{
  "num_hidden_layers": 11,
  "hidden_size": 128,
  "num_attention_heads": 2,
  "num_key_value_heads": 2,
  "head_dim": 64,
  "intermediate_size": 320,
  "vocab_size": 551,
  "hidden_act": "swiglu",
  "norm": "rmsnorm",
  "norm_place": "pre",
  "norm_eps": 1e-05,
  "positions": "rope",
  "rope_theta": 10000.0,
  "rope_fraction": 1.0,
  "qk_norm": false,
  "attn_scale": 0.125,
  "bias": "none",
  "tie_word_embeddings": false,
  "parallel_block": false,
  "init": "trunc",
  "init_std_qkv": 0.0167,
  "init_std_o": 0.0,
  "init_std_up": 0.0167,
  "init_std_down": 0.0,
  "optimizer": "adam_variant",
  "learning_rate": 0.0017,
  "beta1": 0.9,
  "weight_decay": 0.14,
  "lr_head": 0.00492,
  "warmup_steps": 357,
  "schedule": "cos",
  "final_lr_fraction": 0.0,
  "batch_tokens": 16384,
  "max_seq_len": 512,
  "doc_mask": true,
  "train_tokens": 111800000,
  "max_steps": 6824,
  "dataset": "wikipedia_en"
}
Each number is 128 + 32 x the weight over its row's rms, rounded and kept within 0 to 255. Layers, rows and columns count from 0. Numbers have three digits each. The size before them is the row's rms in percent of the matrix's.

# layer 7 MLP up, 320x128, rms 0.0624, rows 197-319, columns 32-63
093:119081108198119116094173064098146153120190151124127126125064133110141178147108176177158168160116
099:163097132130152121057126176157097103108179185112132122133176126151169124161092077121167133088121
097:106115106127140129070132046132173169127161073133164139038106132128064157121183157127149128116126
101:079109154109127142110093136130116118185134136149110125120100119120112163088144103130119172146146
095:078144117133140150147117164079128072136132113110156139190086168149174102118186151130166171126088
103:137132058121068049142210142137173127096114142179177105144155142158105108152118142182091141126080
099:132097082164112091190142153139167153135107157108141112188140116141144127087114141075119128133117
100:124052151094115149078104112133140128092160122123132108097124097095135124103084148129111067168080
100:172105091073115062111095116123121165130149120081107095153144175135072114109166075124123154126105
120:105148116143195126152147113152136109079126165184186187073104120100145104131105125087135124138098
102:096143128137146139093095112079054146138169181125101127145130116110063111118130177110174132129126
096:134138143091109134129093105122113130101127172120167072071055103146137096138084170180169154169158
103:157043127106121153163144139135076071111129095206101133191125093167138117088142084134168170134136
097:158091144114105118121136129133131116157117108091102139136077113115115160080114173148161117128171
100:126129098137180132128199146174106140152124092139110136127121111081144109193103118157138165092136
103:092092164145153196142146094110166135199127131125143125108111133097139158064120130170119170145173
102:190140109167041147122131138117083119131071117100100073113125116113094113178161110081111096096125
102:133080106109124105108112160105079121084146110115152125128116125159141112149095088115142057146141
092:167112131129154132117145128108170037092190113093134149129131117120175129143096165164148137107126
099:173141133164153170120096131141131102141165074158148112150168156162144116111068152120145072088118
108:113159141078079116134077151143059114094132045177129123119149102139103088121153151107108126125141
099:182212103072162126125123144198183187106099158094081130121062183139118110154184142130146154103097
097:116093138106091055136173145121128182130137083164116132158125127136125123111095183152134158073143
101:094090071184116105054105159088159140088090123109128155125125170121126057164105114141112112124114
100:064181100144134154122106105150121112104071167159127100076096186088079131158066072112161123156148
096:086112084081155115099157217158089157138190097155088099111125040141139108151086120175175150123096
102:132126149150086119080135168143178148096169120149132051098115094139101085145142134119168131122125
101:100153193121124137082118197139120172144066108145106135071150123158113175154136117125146045094124
095:127133106176093152134166144151147135153082168117106124133136104102094148156148115149126163132131
107:093136133096146100074153069161088073088201151146058116166081155141162075151144152167141166163139
096:170098157145163125140150114110102039094195128114130118156106129166112113120184158132130075077101
103:129069081121146086136139190171137100141051097162127111086108137144155084194119138105098133099092
096:105128130123122125165107090124166081118165117098147099140142120146135115053107113146190120098103
096:067158168129093141116113152102212127135174120151153135143140118128157118102153081106139161112120
098:162122143143102103151172117111165118114163067023130144101112111068117074156115113185123098099174
103:145099158083163125137100099119115164143139107117062204174102146083077154101149097132121083131182
096:152101136143067183123162134169115137108126155076141093156138158168112102136120218096147061127135
102:183131091122113115118048079150164185130122089169156149089087087159159108107073104118104133160156
094:086111107085097080180091156089154166119119153095139180122130067116105140145176141108090117049101
106:161160166125098100149158105126103125131136133114124137142107149149053164115120101166103203130136
092:166093089115093172137130162118094133109152146147106085114164117149103124132139095146163067142114
095:119167111129150101100098177141122154076146094120133108119124114149152124172127124162135144074126
090:195128162112091120110188140129066158134138133144118113095144135175117135091102172117119110091126
091:211089151183150110121113129145074117062138132128143133169203157130157143078145095122136173107130
105:114090136124164098075115110118136141119192075172119138155186117186092147150154105138149131119111
105:064155161147143117161140148175125114175159106081076147056136136115148147061118075123071055136066
098:112109133129097098144106089140121102094121113140076121184142130169099093058131051129063150175117
107:157095149112113047147126095141161155087144100110025085186152126125124143168163171079098163184145
108:134061187112121057119141204152175102117150129172117102126119126123126121072112132175160094098163
097:137105145083108073174152159124140143075137093076079112146118078093099139145131184079116082145168
092:074147113097108084152115119113081088190145112122108057099093152151121069154121127096127116117173
098:134114139162147205077117131061147117088147123120119190107106134125158105143148144140158098179129
103:089131107129117104143094124124082126067149100212105105137188107121192148129143165128116113121098
105:149128187108104177134183090159110137106167165130088108083121106122151164155154134114164160136127
105:108150170154133156109119119113099113098148136129116122118121029113172074135138092141149075065104
096:155093119140086101170125121120089110135165107145167060141096139154104210133127105158116187117127
102:116130115082131111116207139153104162142146139105040093131107168092103123127222149152158153130082
097:159095160117173116143166127158107139099077115115121093152087099116088134128096111100176131160140
102:109015158092126135144177115178145126096171129100138127132139117137110171151152116145120096117083
117:126092080146127130142134151126073141117106133100107135222112113138175109137127123119142114129157
101:136195102127108178110128126148153119137171113102087124130109132090171177172122092178120082087118
096:122098143156153121092128137173137110175155129116134168136093082137144194077120116192131175139150
101:125107112125156083130123059089081124124180157144107172138152132105159103105129139170117117138178
102:069069036170111088127147135204132132088102104102151090121137098126128124143115128101104107157120
091:131118113171103082144117103080082093109113125117106144158125113090176161115168136143091113169166
098:141171093145187137169127168155134224163203122089129140143115135110154179150174095096126083167212
105:109146111132140132146107117172095121066126098140141118126083102130145088111129137125098143079142
101:156136167131180165106177077123145133111132134058095164088149162105156169148142099114188122130118
103:148117106080127134126065116122131119115094130156072116142152082092137100073114167098138093134045
102:095135103100178138122136071138103202104152129115136135095132117101153140117132105111151148116116
097:123158162129115094185124175110132111094109141195098083112064121152138097129122139145103110132092
104:121129123146145106091133118153182178095144180198136149129121125184131088186093093172140138094104
098:128086098115088124150063108147040100038097095114158099143160100166108135151101091132148139129124
098:135114149109084122125067082109183127069164073069114160137122070124137108118153133154102144134136
101:141098130128165067131084097103078114104145132129130107129148122099090176123133104087131120133198
102:133138176117148159211121147083150153183128163119168146124106120127093118113095130157218146109114
093:182083135171174095124108101140100097136116113194084174152115151137151096111135189144153084151148
102:166104121131120112154068088173094180125211116097164118122172136133137153159103151138043150190150
112:110115103154102141136104116125127127063126093101128106143100149179107108142178123173103092134093
095:125108137080074108111090073159077128182117132121141118113135136151108137088142156146090167112106
108:081139085114111118114020106149123128142158106193084126135142049157095114127156172098174104115138
096:160154115212122126102157086141151142116069092156115112128134086112078177139172129170176158136146
104:148106066131124120064157087081159086117181194161095113137112127093098103162131157150126084151069
106:169142175170120122170109097156111109140198149154108096194109185120153137107133186158071102109145
095:119158166127141175105204095090170114171171105132110121088136128094163111127132148130129135111140
101:135078171123157107106113110094159158095095112156144091082182139170192132193154123081117111096100
108:151146111071092128132141212116181198150180179162102155108164071123106139115085105101123108150129
092:108091120130170074177120089100141170149111181170142149090124106154095136092162174150118106089149
095:086175138102098137183133123091154152066200175135178142097117108166070148111163208158201149063118
100:125104146099105156105134143133059115055153031150115114144132092092113092143132166104143094147206
103:179089080154131166110113085151156105110131159133139127074076153168119152125088146188083131138136
095:112093122151151124090138140122130115108107123127166135150131071112123166095138137115117114123115
101:154109125141130155103070123121124144219145146122124140103065185128127101144179125137129101116151
095:131138107066164129112124200104093147126140005119088122125153095144100146171079133119107176148135
100:125113099113156101120089123088170073169132145150072103162110165109088167105133092056099092192146
096:173097110120124116100152076060129143105177112130134125096125053111187125124193175117116117159127
101:092168101132189092161075075156065171138119123110075110153119126094164160217123115086134148192143
089:167097104091123146141099142105121164157095071144119087110104121147185075100096151091073093129172
094:096105106130136114138123153096124123102164080105126092134155115111207140019116109127156124084136
096:102161147131159102188123155138138149142163080216150170142178111119154103108157210127127104075084
099:134157109127119081136122108111154120172114060144172143192067127061132138118174131160131119052107
097:110117074107090120131110100085115117112104171081091107098081157120186115123150107127133115156139
101:082093102106170179055136167125146185138150088134129092120107155120104129175085147149119095119165
099:178061136135139114121137101087108121128168126062174090178127142137145172147124136136101167104137
099:178120093143138161130186131104138131094107074114187082121124114081127157152133196091074097146198
101:126144109166096152113115131130131156094120134090160164080183132089086097142143104145099088130121
098:155144160165106139107155127138072090063130137132194105118103108135193098144133110131135091158130
105:117156156146128115143121084067106125064150145181126092193116185156091118118190131095139104148116
105:151121087173122165126194134210179126085135115070147153084088124121142162132137068115143167189073
102:152145171121144168132162164121099108189176118102106160039193074075137138155177097115158125137161
100:146147099114105142128127107106162087153113137064136139168106092110183156126189103138138155151135
109:121090131080127123094054131100179156108184129137072106106151164147107145119167155179138095117133
092:183096084167172106154102159134110149155172126061123100186126111126109129058153109093115148138076
099:121143152159156105092136095134145154128125095167131165128145155148075143132103140118192167174108
105:183132094147119176160113185130146122145161168084137123135155149104168102127103103126142074108102
102:134125090110089127132081112165136108151153143239164100141124129129086109136081144110172074123125
096:148176123171157122174179097147151106127167092120106091119150138176144127230126123144192100118158
104:126180126072168151114146114120157162149160131015123173075115146062201132111093061148119072118092
101:158134120132038130109147138121118119170125106118152118157066121105201164152175090109124078088125
096:164166120109120047138040135143084168133072129184112201153175124159112095137095155105095155118134
095:122085089117138161113156143111145122091130227121099148122161141097092077157129107140098127118089
104:115098124088180129147139180168093094127087082115185081105099118145154128115051114104119148100079
103:094129154152169101178097123161144181150128153133148076128098084103137104159092106113107100114107
# layer 7 MLP down (transposed), 320x128, rms 0.0617, rows 197-319, columns 32-63
092:140120100103150146095132153162145197168100170130167094101073152098139102066130145125111100099109
103:125124109210123145135153093102151049177129149094099153144148157156149141126126113131098115142129
099:113080122107119089088105147111095131097132105088120117136140160210152082127088058142098160132101
103:157138138113151150121095121161064124113105165140104108083091106077160135134130155134164150122145
095:170100152141100131162129165123083115095136162102102158148097116119157074098100143142076157091114
100:096136152096057167157153094114098095127084128103160103146121121156090133090148128101110116168088
103:113164111083099165134106125170067130096144132156158069132138118144109216140146181132126094183144
098:117140087069148119123184113122153121164130155089144190200063151105160146190133159105161096158105
103:134072141118071111084128130090101137112110132128155070162154073133071143156110105093118112084139
114:148145093051145128097143145083166110088095147165154149188092175176118156124182097099195141073099
099:138122111093106115113057184127107191138101092157098123110116154130148198109126164124143120149083
094:134103140156127105150079189167116095169176133081062128084148127161176124164165102110136114175180
105:197148154116132142048140117155164087136162154101149101131164149183153180131125139153141138107105
099:133085156199113118160126131132128223150100154125080131093159100090114106111144139096025159125121
101:216126113127071066105087113129178140110033143159129196095095130113154151095147183133114121154084
104:090141088201115093127092092123135151149100066127087079097119094182082129147136151138150057084116
097:141121157198117146155190147109098141125130120111075122140145101139166187113162090118149153052107
102:098134145115191123110143120149149127145141113166130135138124117096111129163142089153168093114123
098:155082106154137103170126144103136135137103081136105196067113163069094162098140113137132129132115
103:097154166154136122132176169101152073058165094109133144134151048135150017175105122123119125080148
107:145127096098129132062098119104131062127146123095137102143160161091162161152141132127112106176125
099:103157084163112162114109145088178133149133113111138120120108115120141140112150065172115099101085
095:137203149132072113151122134118138148125161138121158163102128122100105108144115098159192109156192
102:140149113125146137146064142132075102168119125129110086139115136168122137110199109160122179156139
102:076087107144115128100206186149151142088156156063167155118097128147100059146179090187174148128151
095:126102077108053090139133172088110168146154122129039085139151099109155140145139108137143136120170
100:147147114150160140135108141162161130077143167121159090114117119187132111171150143200158132110085
098:147158165128085129144129161129125058109121131143089116161107190123144108139123160142143129139121
098:124104144155148083127119152129120175106114143109162099104111144081155122144121126140128117144107
107:103134140089168151181144134122137109193122155132108134093092164082116057169158174181127143162195
096:045148117121151195096186147134104086111167079141171190134154172072104198143080156127096123149135
105:175086125144145158142115185137124178123135135168053095160203077105081153192133166144124142119076
099:120125126155154141125130114041138103160100159113136188128137132185154141137145139093134145190175
098:133103077142109147139174084146166154133132183070139154102158104116083159155084099130118109170129
100:106147098105144165136155180135172049161148113123144145178112117145134086149163068147148137127113
104:058131138152145083163133105109140137110129087172148115124139093203118095123133083152135144115105
098:068140132111125162124160090111147113091096161204192057088151127184124073144172155129130111091119
103:113097116155124121095159087167098117158075135153151169087073147201054097124115122120110142148119
096:099161127154130142157112118099149065099181112075115132106107149046143124119210055130087129124139
104:113112103165126095114133083148128113162063067170125128164108138144149164082119150042140091110136
095:146104150154131164113174164125105115122144171112128175123091120193093168135152186113090166171136
095:132176155147103084155200132091104153125171137143087149193129125148150152074182164131143111136091
093:129092152152144129109091127115179142122121090091153096134100114161113031107125110105121080122139
100:140184122106141090135096126098167131071141085146154093143171187165143000091134171127114086078110
104:111111153154121154123143154147168177137098113126069157062087083247132072118136099089156144147092
106:136113153139086168125091081126174058114049138127165169094143122164123122139077175137159141116118
100:150066171114128151113118138147160143138157138139127093135107162116109091132130122163136112128151
106:190141123169160137111137109146113165079135065120141149155129111105117114094111152137164112145166
107:159143134077130133099111147116134149103099135153167050145125113167115094148122161115118092142094
098:130075130128181130125097137112129134098136116067142143136152110181126119102153094113099149128064
091:154048184085187154159134096118192081139079133154158123170101125121147160120135142168102135128135
097:133190202167132176101125143129103171098158110115174148103081143082152091097122158077152131118144
103:108112133126102130118152185144133152074175122101155121135121086111154104176083135125122082126119
101:159181154133110065179155106140100134140138098150133026149090173064162149108107069146098160146145
103:129102061143116172127081083159136123158116119146170081103166141106182106151166107112150133146094
096:101155190151115142102125115113104139112035121118106102111176160173150182104158171155115116195100
101:106193128148167142137192141146143129058133134118162122107125121097166137106113138092125112112190
097:093125118157115126183116129109061132165096143098172083134160131080107133183103138117083098169062
103:079116112128140114099157186138087110081132203094128139102119091163156110092121105103166118134157
111:126097130122168110131110104129088168105170113125104110217137106072171112145171161120113129101170
102:143133130126159089125133138116177111119077064152107058083133159161090148136121161100094096122091
096:111123134103163160119183116125089163158157166160081144116101150069166200130170130180122177133106
102:139137119194089098145178150140158192145058112155117123087131127083070117139107150157058169146107
101:101116154152125153159150136067100112106117103105098106117107127109120079082155109071137098092085
091:153104136190094119145110156111114157108095096081112057157109135206146100083081113133107123118152
102:168080139156133139131128200169126166146111131123088191169161064052141138138099168110173116207068
105:145133151101122132145116098123172099178076142159127076072093122172158079092114117149166140069020
100:100074143149115092107130131184184121091108086121190143145113140106090171154138108114197127134160
105:133116087162106108129134150138171163073157087070116134153106163153080111127104118104168102148126
102:114121034156096113140137122154164115153132120105112106124116111141106097146099100099088159111172
098:121143143089145114112127127134182135122125118178056209104120094113132143134112133175106144171110
105:096123074135106143132175110144133177142121154096126149122126022176160123107145146123158117143143
101:118167157125152126138105163151155169158068130192103109106163131101083078149079103069108161137173
100:117149193066161139154082124131121036165137138101158083102107154127128062144122114082139154176075
104:160092113157086138155102070176110110157101087089134061095125127073183207103129061089170121179144
099:089110118144171101103121073112140202135117119120114119153158109188116127126084103143141158127129
095:073179117124130125115101114129135137117199137064089141169098137126154076125105103101160099139129
104:097140124176140169103120161157101103120094118190163120079170114170163006102154156111065138165106
107:155111171111102125162138116143142164170149087151100125097115162133132099117110105112191152147157
096:164074087127111153104105121162160178092139073102129154133142133197155060124091156138158118062024
107:134132052155130066114117128128086108177120148137124112134135085116132150121123065113103091138137
096:126145128170118156112081146092191155118158140123113122088096163145061190144090125148173126142105
102:110140136126109203151169113190135140168130132106179132061139108117161046119188152119101136153111
106:122129135180113105139140123160078133158095109145141144040147098127115122151040122120117074142145
095:121097174078092116115159125101122055180129145152131112123149132196158117127143109126120119086118
099:173111110138149089123154148183119110116106085101097125173143113152095141196139123123131121063152
107:117104135092113165101125126119121075108152129106137162069112146103140169116137172145144114186084
092:098103203113114181110162113138082138113082127167111100170102167142061097153056174077124155163097
095:119099148109117117086149084098129142087154188115147172171138084143149135131091129173131108138156
098:086150215143108109165115125148134126108145088158161101101098145087083133142157172127125137171156
101:122072081157137146082118153063165176148057148166126072121109140128167090118137125119103138130081
094:098126125155117085133173093147208153181170139102139201127153146180129134134170155097130102191127
101:087099071191161132128133151057161135117125122192106152185146109150168155149172169148055119095136
098:118118135127180145130109134093120124109096130083123075153169118113116133120123151102111129159140
102:171181097082111087105193126162110121153140082141145149115118069102125068109128087174095148117138
098:127142132144156104111139135082109142107113079145153148150132090110114016180096197079193151125169
102:069140068099171173149186172187147104203129147135108123068112161128110132186140153133145136120126
095:157112085099176109140171204127166119100174132081056154152160124156107106129167060110122133113107
094:088107090137057159093188109123140100146071124141175133121134115130050100123109080154092161107085
099:112112123133126142158109155129067087107146082107169148134164130133172111166079101111190137112189
096:111170099117109096088146200112130078124180093138127110117143176160098186162101171148138122099072
093:190085080095154144113144134126181168138125162170173135071136132114112144106154142122108164141106
100:092177093134087115185116100148151142082113117124102119166138102137089093122150162110064079091161
100:125085139119090181110116138160141145109145132118078126159148126153121182185125113124152184103154
098:147145134146083117091099129118125144140153127126120120168160141154095126088119141192125082089193
099:116104147121163104120118108148091139123112123114149097161110122178125042103097204124143134082090
099:122153166165124172143143143180166155153089137178126114180108156084131167137163086041139102131106
104:133128169165128094135127072066115149116148142077138116097130071100162055167114153094123088124168
101:108129094134167178141047110144185200105188081182121103134160121076106132144113140136146105107075
104:112145088181104133108153160102137124081121161187137197171125127143037167123102154139104168144050
099:131114210155124167093042126081119144146123109177103181112102129126119152162085105115108131128075
106:144113066130064118155138129141184129147190162110165111088116181102099167146159083116167068123135
094:174142178203120131110138095130074077152135117127149137056151171079140186153170147121158089111112
103:094110165064104147154074118153138128169126081136079163133073116169125072108113161102128139108162
105:070080142123144126157135052207153122166133087083121119095127088179171089151148037116168111094094
105:121138149069101128125158143081142083120165089088091126088139122081128131141100131161127147145100
097:127091163110088097101160136096139124119117120125144173052111167108106162121090133121131137132134
103:168147112131114078142170123107142179109118110146119092091117119131132129153085063078112094085231
103:143136112108124125150159121096169127128118129123097132147115132100159183113130162159154100115120
100:143091160089127121103122097166081103102153087142142066164145120154177153099159113161105097073143
099:152154147109125103109119140088195160123191144130157143117170168084073171138106112073174119090139
105:170115113138153106124097085152113110136092087141125135092165116210146145158081113099141136073153
102:106163125137094127123094124056127049079138099152188077111161139118145084102138125123119061130118
# layer 7 MLP gate, 320x128, rms 0.0683, rows 198-319, columns 32-63
102:099129089121138100102167151134140086147059141115164118169128156170036170091137109109131145134104
098:170116124113054137116163113165064121137139211140152130079140122149128175100109129148115098129147
104:110146148115155119076117127107114038115139073135149142148145154106065176132085177125182142126138
098:069084167086179110196175186123149125195138127074120112116130115099132164124119134129117070194107
102:168170132177046119146135147107182144174109119114167119097099151114114118131137090199106102103098
096:158090158138077125143164156082147086107151063041138151150140124117157153103166134190112084068071
097:116145164111124072144118130067137117156137096141139173132120033123175109092133122112121111191129
106:125112132187073155076150171062058151134159094117105153122185104106149128172139097127154121156117
118:124165136139153108160112109110133132114079139191097101138092178167093139133135091095194166140096
097:089138107141181163121138140102089129119142101058126127159161164126096137091119048138197072120130
104:170203128174054122134091118165086105162115128167082160090080130155117114066134155145177137155143
096:121159135091144192163121154132066161156118066134148177109136133097087131085097159140200154111109
097:149119084129129160068134117105216143120059153190165077105114199093151171111152088128142091154105
094:157093139152142155086106088154145165177124158108154144146180100128142199181152128124157143138117
109:105146132076140154110125149131177143163133079062126109118161120105127196117075078144170121144153
090:082161135131081136096142118131147155165096159159124137085131104130174161115170092095101098092119
103:183139066173110111151148133097117102171153128171122192142093111110141117093159153095101137162071
094:098153142141196132099125094130132210122117094147097136118165181163117185076109132136149113133090
106:142155113112149211026113124121121157143061146108144124115161174140087154142125112165149125128143
102:124090120186108081094100131102061119091133146136120165141143123137086104138109077149152110118141
098:098126106098141155070117137163133159119109139108134107090110147151098155140143149132139153132081
100:114158146152091104140146156112134144094131093155105129091054155133118113164119167091149167120096
091:126149075153110134167143165131109121122102135098094162143116130124099111117140173099130124100105
103:137186054143139124184135142161179176154058136129118067091117186166216149173090133149156151097103
092:214110182179093146119108139086108192091142128148094114121136186088153096158117094150130136142104
099:122134086083081096118118119136102113110156144190130114154111114153065144100132113145147102090084
101:161132107129123130147105095150110149086153074117110102122095114126207177118096168089180186171104
102:125118131130149101132132126107110130095169126132144079142084135123177181164128130162126121121107
101:127119151105168130125097121087154150105097107111109145100134055136117170109147062163138114204099
096:145069180166109144114120137138140160071132084094153134138121165087123132205076180153098135175153
106:124092126142111130111144080072140134145176141109081107092113189142142139137146125189125167087065
095:137149162170079080145127149118173107057190146162142101138170151071121096156066154106160089102130
099:145144116138121188190120092131152110110108148111142025108174132130166082118078121059161155111163
101:140129147131126057084108117109161108166106207151086129116115116113101147171123103156161097115107
105:125131089125132113130090097137142134147099087097104161092114183138128146103120134204136151101159
090:187136119159135166119161127156089189093137116102145107134179150133159133135102106106145133118171
102:114125151097121097134099102042161044125092150113181058113123145061112130119125094185094113122106
094:187115111119086098077134101149105154082137123196151089093133141117145159144149092107146170143125
103:153144127133113075109128104119156128193140161154118106134131191145084137118108108187129181098094
097:145136172160084144025078157206112187101177110196055129137134148182137203127189147135155130155139
093:125100110110140118117123096082175142140144042151157067163120109150190099140125137099196151195133
082:148234159147147137185098108124128157116133182135159119160117122142121130043138092147116076136118
085:165166135135154088112101068142106162165129178116107139093096151117165165168153126144148118103144
105:142104081157103094118077133132124101148133159168133164072166184186138170092079102131169105141113
110:103055079168117086102110098149119127075173192071145123161077121122141186099082132117140157119157
100:115108089159076134128141129121101106140083096198109120146166130141189163151119157133153234179070
106:204121131101141135104112121096114175111154138133096136174100208099147134114127179096167115129055
106:069117129126134123083174143130133149140157177142108125145137156149109141135072180167127162154090
100:131153096155112143138109123088128110199175155098069123131151139125106168165144064182138131161083
088:150088074123132133129179112123151136136095197121141084157124112090140147125134105142128110089108
097:137133078063089093161118104094133138124067117139104138168151088151123148087183161174148112127108
109:080076101150160055085099081087104101137141106204134145123120129134115168129133162141181112107090
106:155119162126099182061115114115148096128192151149067182097118139118109142104146103149182057125145
110:132162059098117086115143185158151138148159134142081108066196164173195163106147086120133124172120
103:067129117170087158135181104121122127100149113121188152097154025119161116145109134146131124130075
094:138064150143069094181100153107161123083137103118087112073184145160151147148147094146111083107064
099:168105136167133132129105136104143100119191154159156140165127068089138143045102132120201108139177
101:136099150146075117147147099077086117191071141118144109151125139154088132118174117141169148149120
106:145096110129118120123135126159149154165135188129146146196121147101159143079154120140163111154116
102:137153124141108145096086158098151158097128078117114175050145096090126113137117133150140127143171
095:109128109056073158119082179077088151144093150125061162120156109071043070087139133173103179092122
104:154129119123100128100131125117165201129070122145123101089132150104143130067097172173109133102118
109:105204151162114097129130166050102098156142114095167149075133165130155110112207112132141143113075
097:104173063186091189140129131122150129169105126152124127121156144152152124101105141154131174179147
100:105069157113125131122153150140147128139123085141076124143146091125147149141094158130171116116140
104:115084074163146094167119112159121084139135145111107124143183140189116163133048148093128172165071
103:149203060147139082174099135125164148115155142084156122121132150131161122138086115127142079117164
105:133180164157148155117156146078085111102115157111140151110118137162141125077147127168187143161131
101:104158184151129198108134128104142137144153138118115199099111108150094177122120086156176149155124
087:157113141124136124104136123128122091192140133148120153102130165111107171219118072175092121080134
101:167141091117168142142081110091115161165105159231140143155105156102107123028171114138167093159108
098:128159116132131094085105157129201162109141163167129075156168159129096144158127160134149170166110
100:083092127110147185175117200116135098214139097116075093104128200139110180139158092144141181142080
107:179104094116144049133083100150082137121152154149137067110156176119122084144138166107138089144110
091:168156098188112153133124091097171151166208138043111103127179075130169198154134134217167092076153
096:119195085116092161157120134108114136085143153091112090141107159157126164114104112082140145126056
102:110145102133165137130121170123106116120146046128187147107132109128146143108130135185177120073088
116:186083111138117097081137115126095172061146145110080145106113095126139160105173136090148139128098
099:181148090151175148125147157129112123186112150073105132094138123099103143199131115141159087121130
110:130093151156073086133096098172161171169150141144111150082134201131153112152140120156077180118146
098:183139140154100095145131100125110107158105155138108092142108117121125157145151104179120072085100
116:091139146115112134106087109086101126174151088082144099115085122064137155095183090152103121095089
102:136100206135144116075124109138135113112119138148087103098126090132091162202110121160101126112138
099:204104132119148098098160195088089074143085148175128131138121153101121155127119146119159140175105
097:151090127066119143150136080090105126117093084140112161137192128155150115150145177135177129107077
106:135079111130134189126138144127171145114138138089126166154128150135174198079128125148139113150070
101:144146155112091164140156174150158073151039162078147093119112174097090163100089116124105103141100
099:115099108186117092104083088143105169111167109101171125115135143149145113126111197139129152139109
100:115116153094166113119154141166123135170120168130136140112082093099111159158172067047124097180084
101:203156101146115166090146138096163119144150128098084099119179043111107177140149068146123129126111
092:140095094145114138069146196068124114126095111104139071127126109134134103134095134203133099132138
103:132162135161158159090162139096135146132141084064104119073096119088138165115144114168129130160144
092:157149132161174130146159131098151123118100131081118133121146161113132201090116118152141126152155
095:075180132135121141119104195114090132132110141118111105138172196098091123086142076126118060139085
101:083164123129075123145127166136126096132112151173144112140109160142139139091080158144138102119082
107:151103053101116089148042061136091202141126142132126048120095159105172129146111146136130127139070
088:123139077135088124203131132161122139181133114113135106109092124132091157072100104104162136092117
103:159121101103157172133107121132108132127149087161112114103133113083177160107080148147163146149159
093:184179139150103135126154089148151180086115135156086111121140129135118128103140136072109169155127
095:104143073090131123081148143091118134098158083192125080130131155162132067126156138160199123206134
098:109150137099057179107139149098164143171127174126086131113131171176137142105116118138138120110155
098:135171171140085111048148140129146146129133139157093154089152095065096149152108114138150083144123
091:145133135118115114091147117097155121093114131154202099166106116084150137117193124121128112161074
099:178156123100126078120097107118142119119178106121124148124089199088209162148112158104117213100081
103:097137114177058073085116111096136126144179127195141163108128095086115160097153134140154164147170
100:132166098145174075170099081156093112116140061148148093138155115211119176135124118092182181110085
096:152149112137094088138147188123133088189156071095148132178120120155154143105161161150143121150133
107:119116113128123135148132059128111148083126141167130045160134144153139118137166146164094154156118
102:177054091134175142121106149098109149137142156154138132106175104087167159083091089103132100073133
109:140125111109027123202128171152180107119148136070136063103106184157126159182151106116175181164127
103:089082138110164104135067136089147132139104139118083093080147132118176134196163117109136090171103
094:136056094088110123077152157114135093132086197113077015094122193118100158113156176105140169141118
104:133085144164156111083160147124075108100168145154123107088162134049129150105126131154143120108106
096:198107135150149065088142110088075101058114122122103128177065164082152139129149109175150125108085
109:114161159140178110152072129158141165176119127162127157079106151126134122095105131122057129117092
100:182128196130117099088065059103142103124117124183028125079138124136163114160101088136157193111071
110:211133120144146128151158156087145185108137132081149152084109174147148141131119077121130100078051
092:138075148106117158142107099180128129105178134118157177170146079106139166114118106140173122118135
098:115118100108189141092147164106105170133175093094128170169131107085180151144107122145125129177116
093:102108131113142083099119133132162095115173087124095124149155162140110073111147112131162131145111
100:164141155161168122119202129107166106058110096067085089105141174143158125118125138112114156132094
099:139029114130098118105124122114126167148130133143100181109179141101151094122132113212175129095119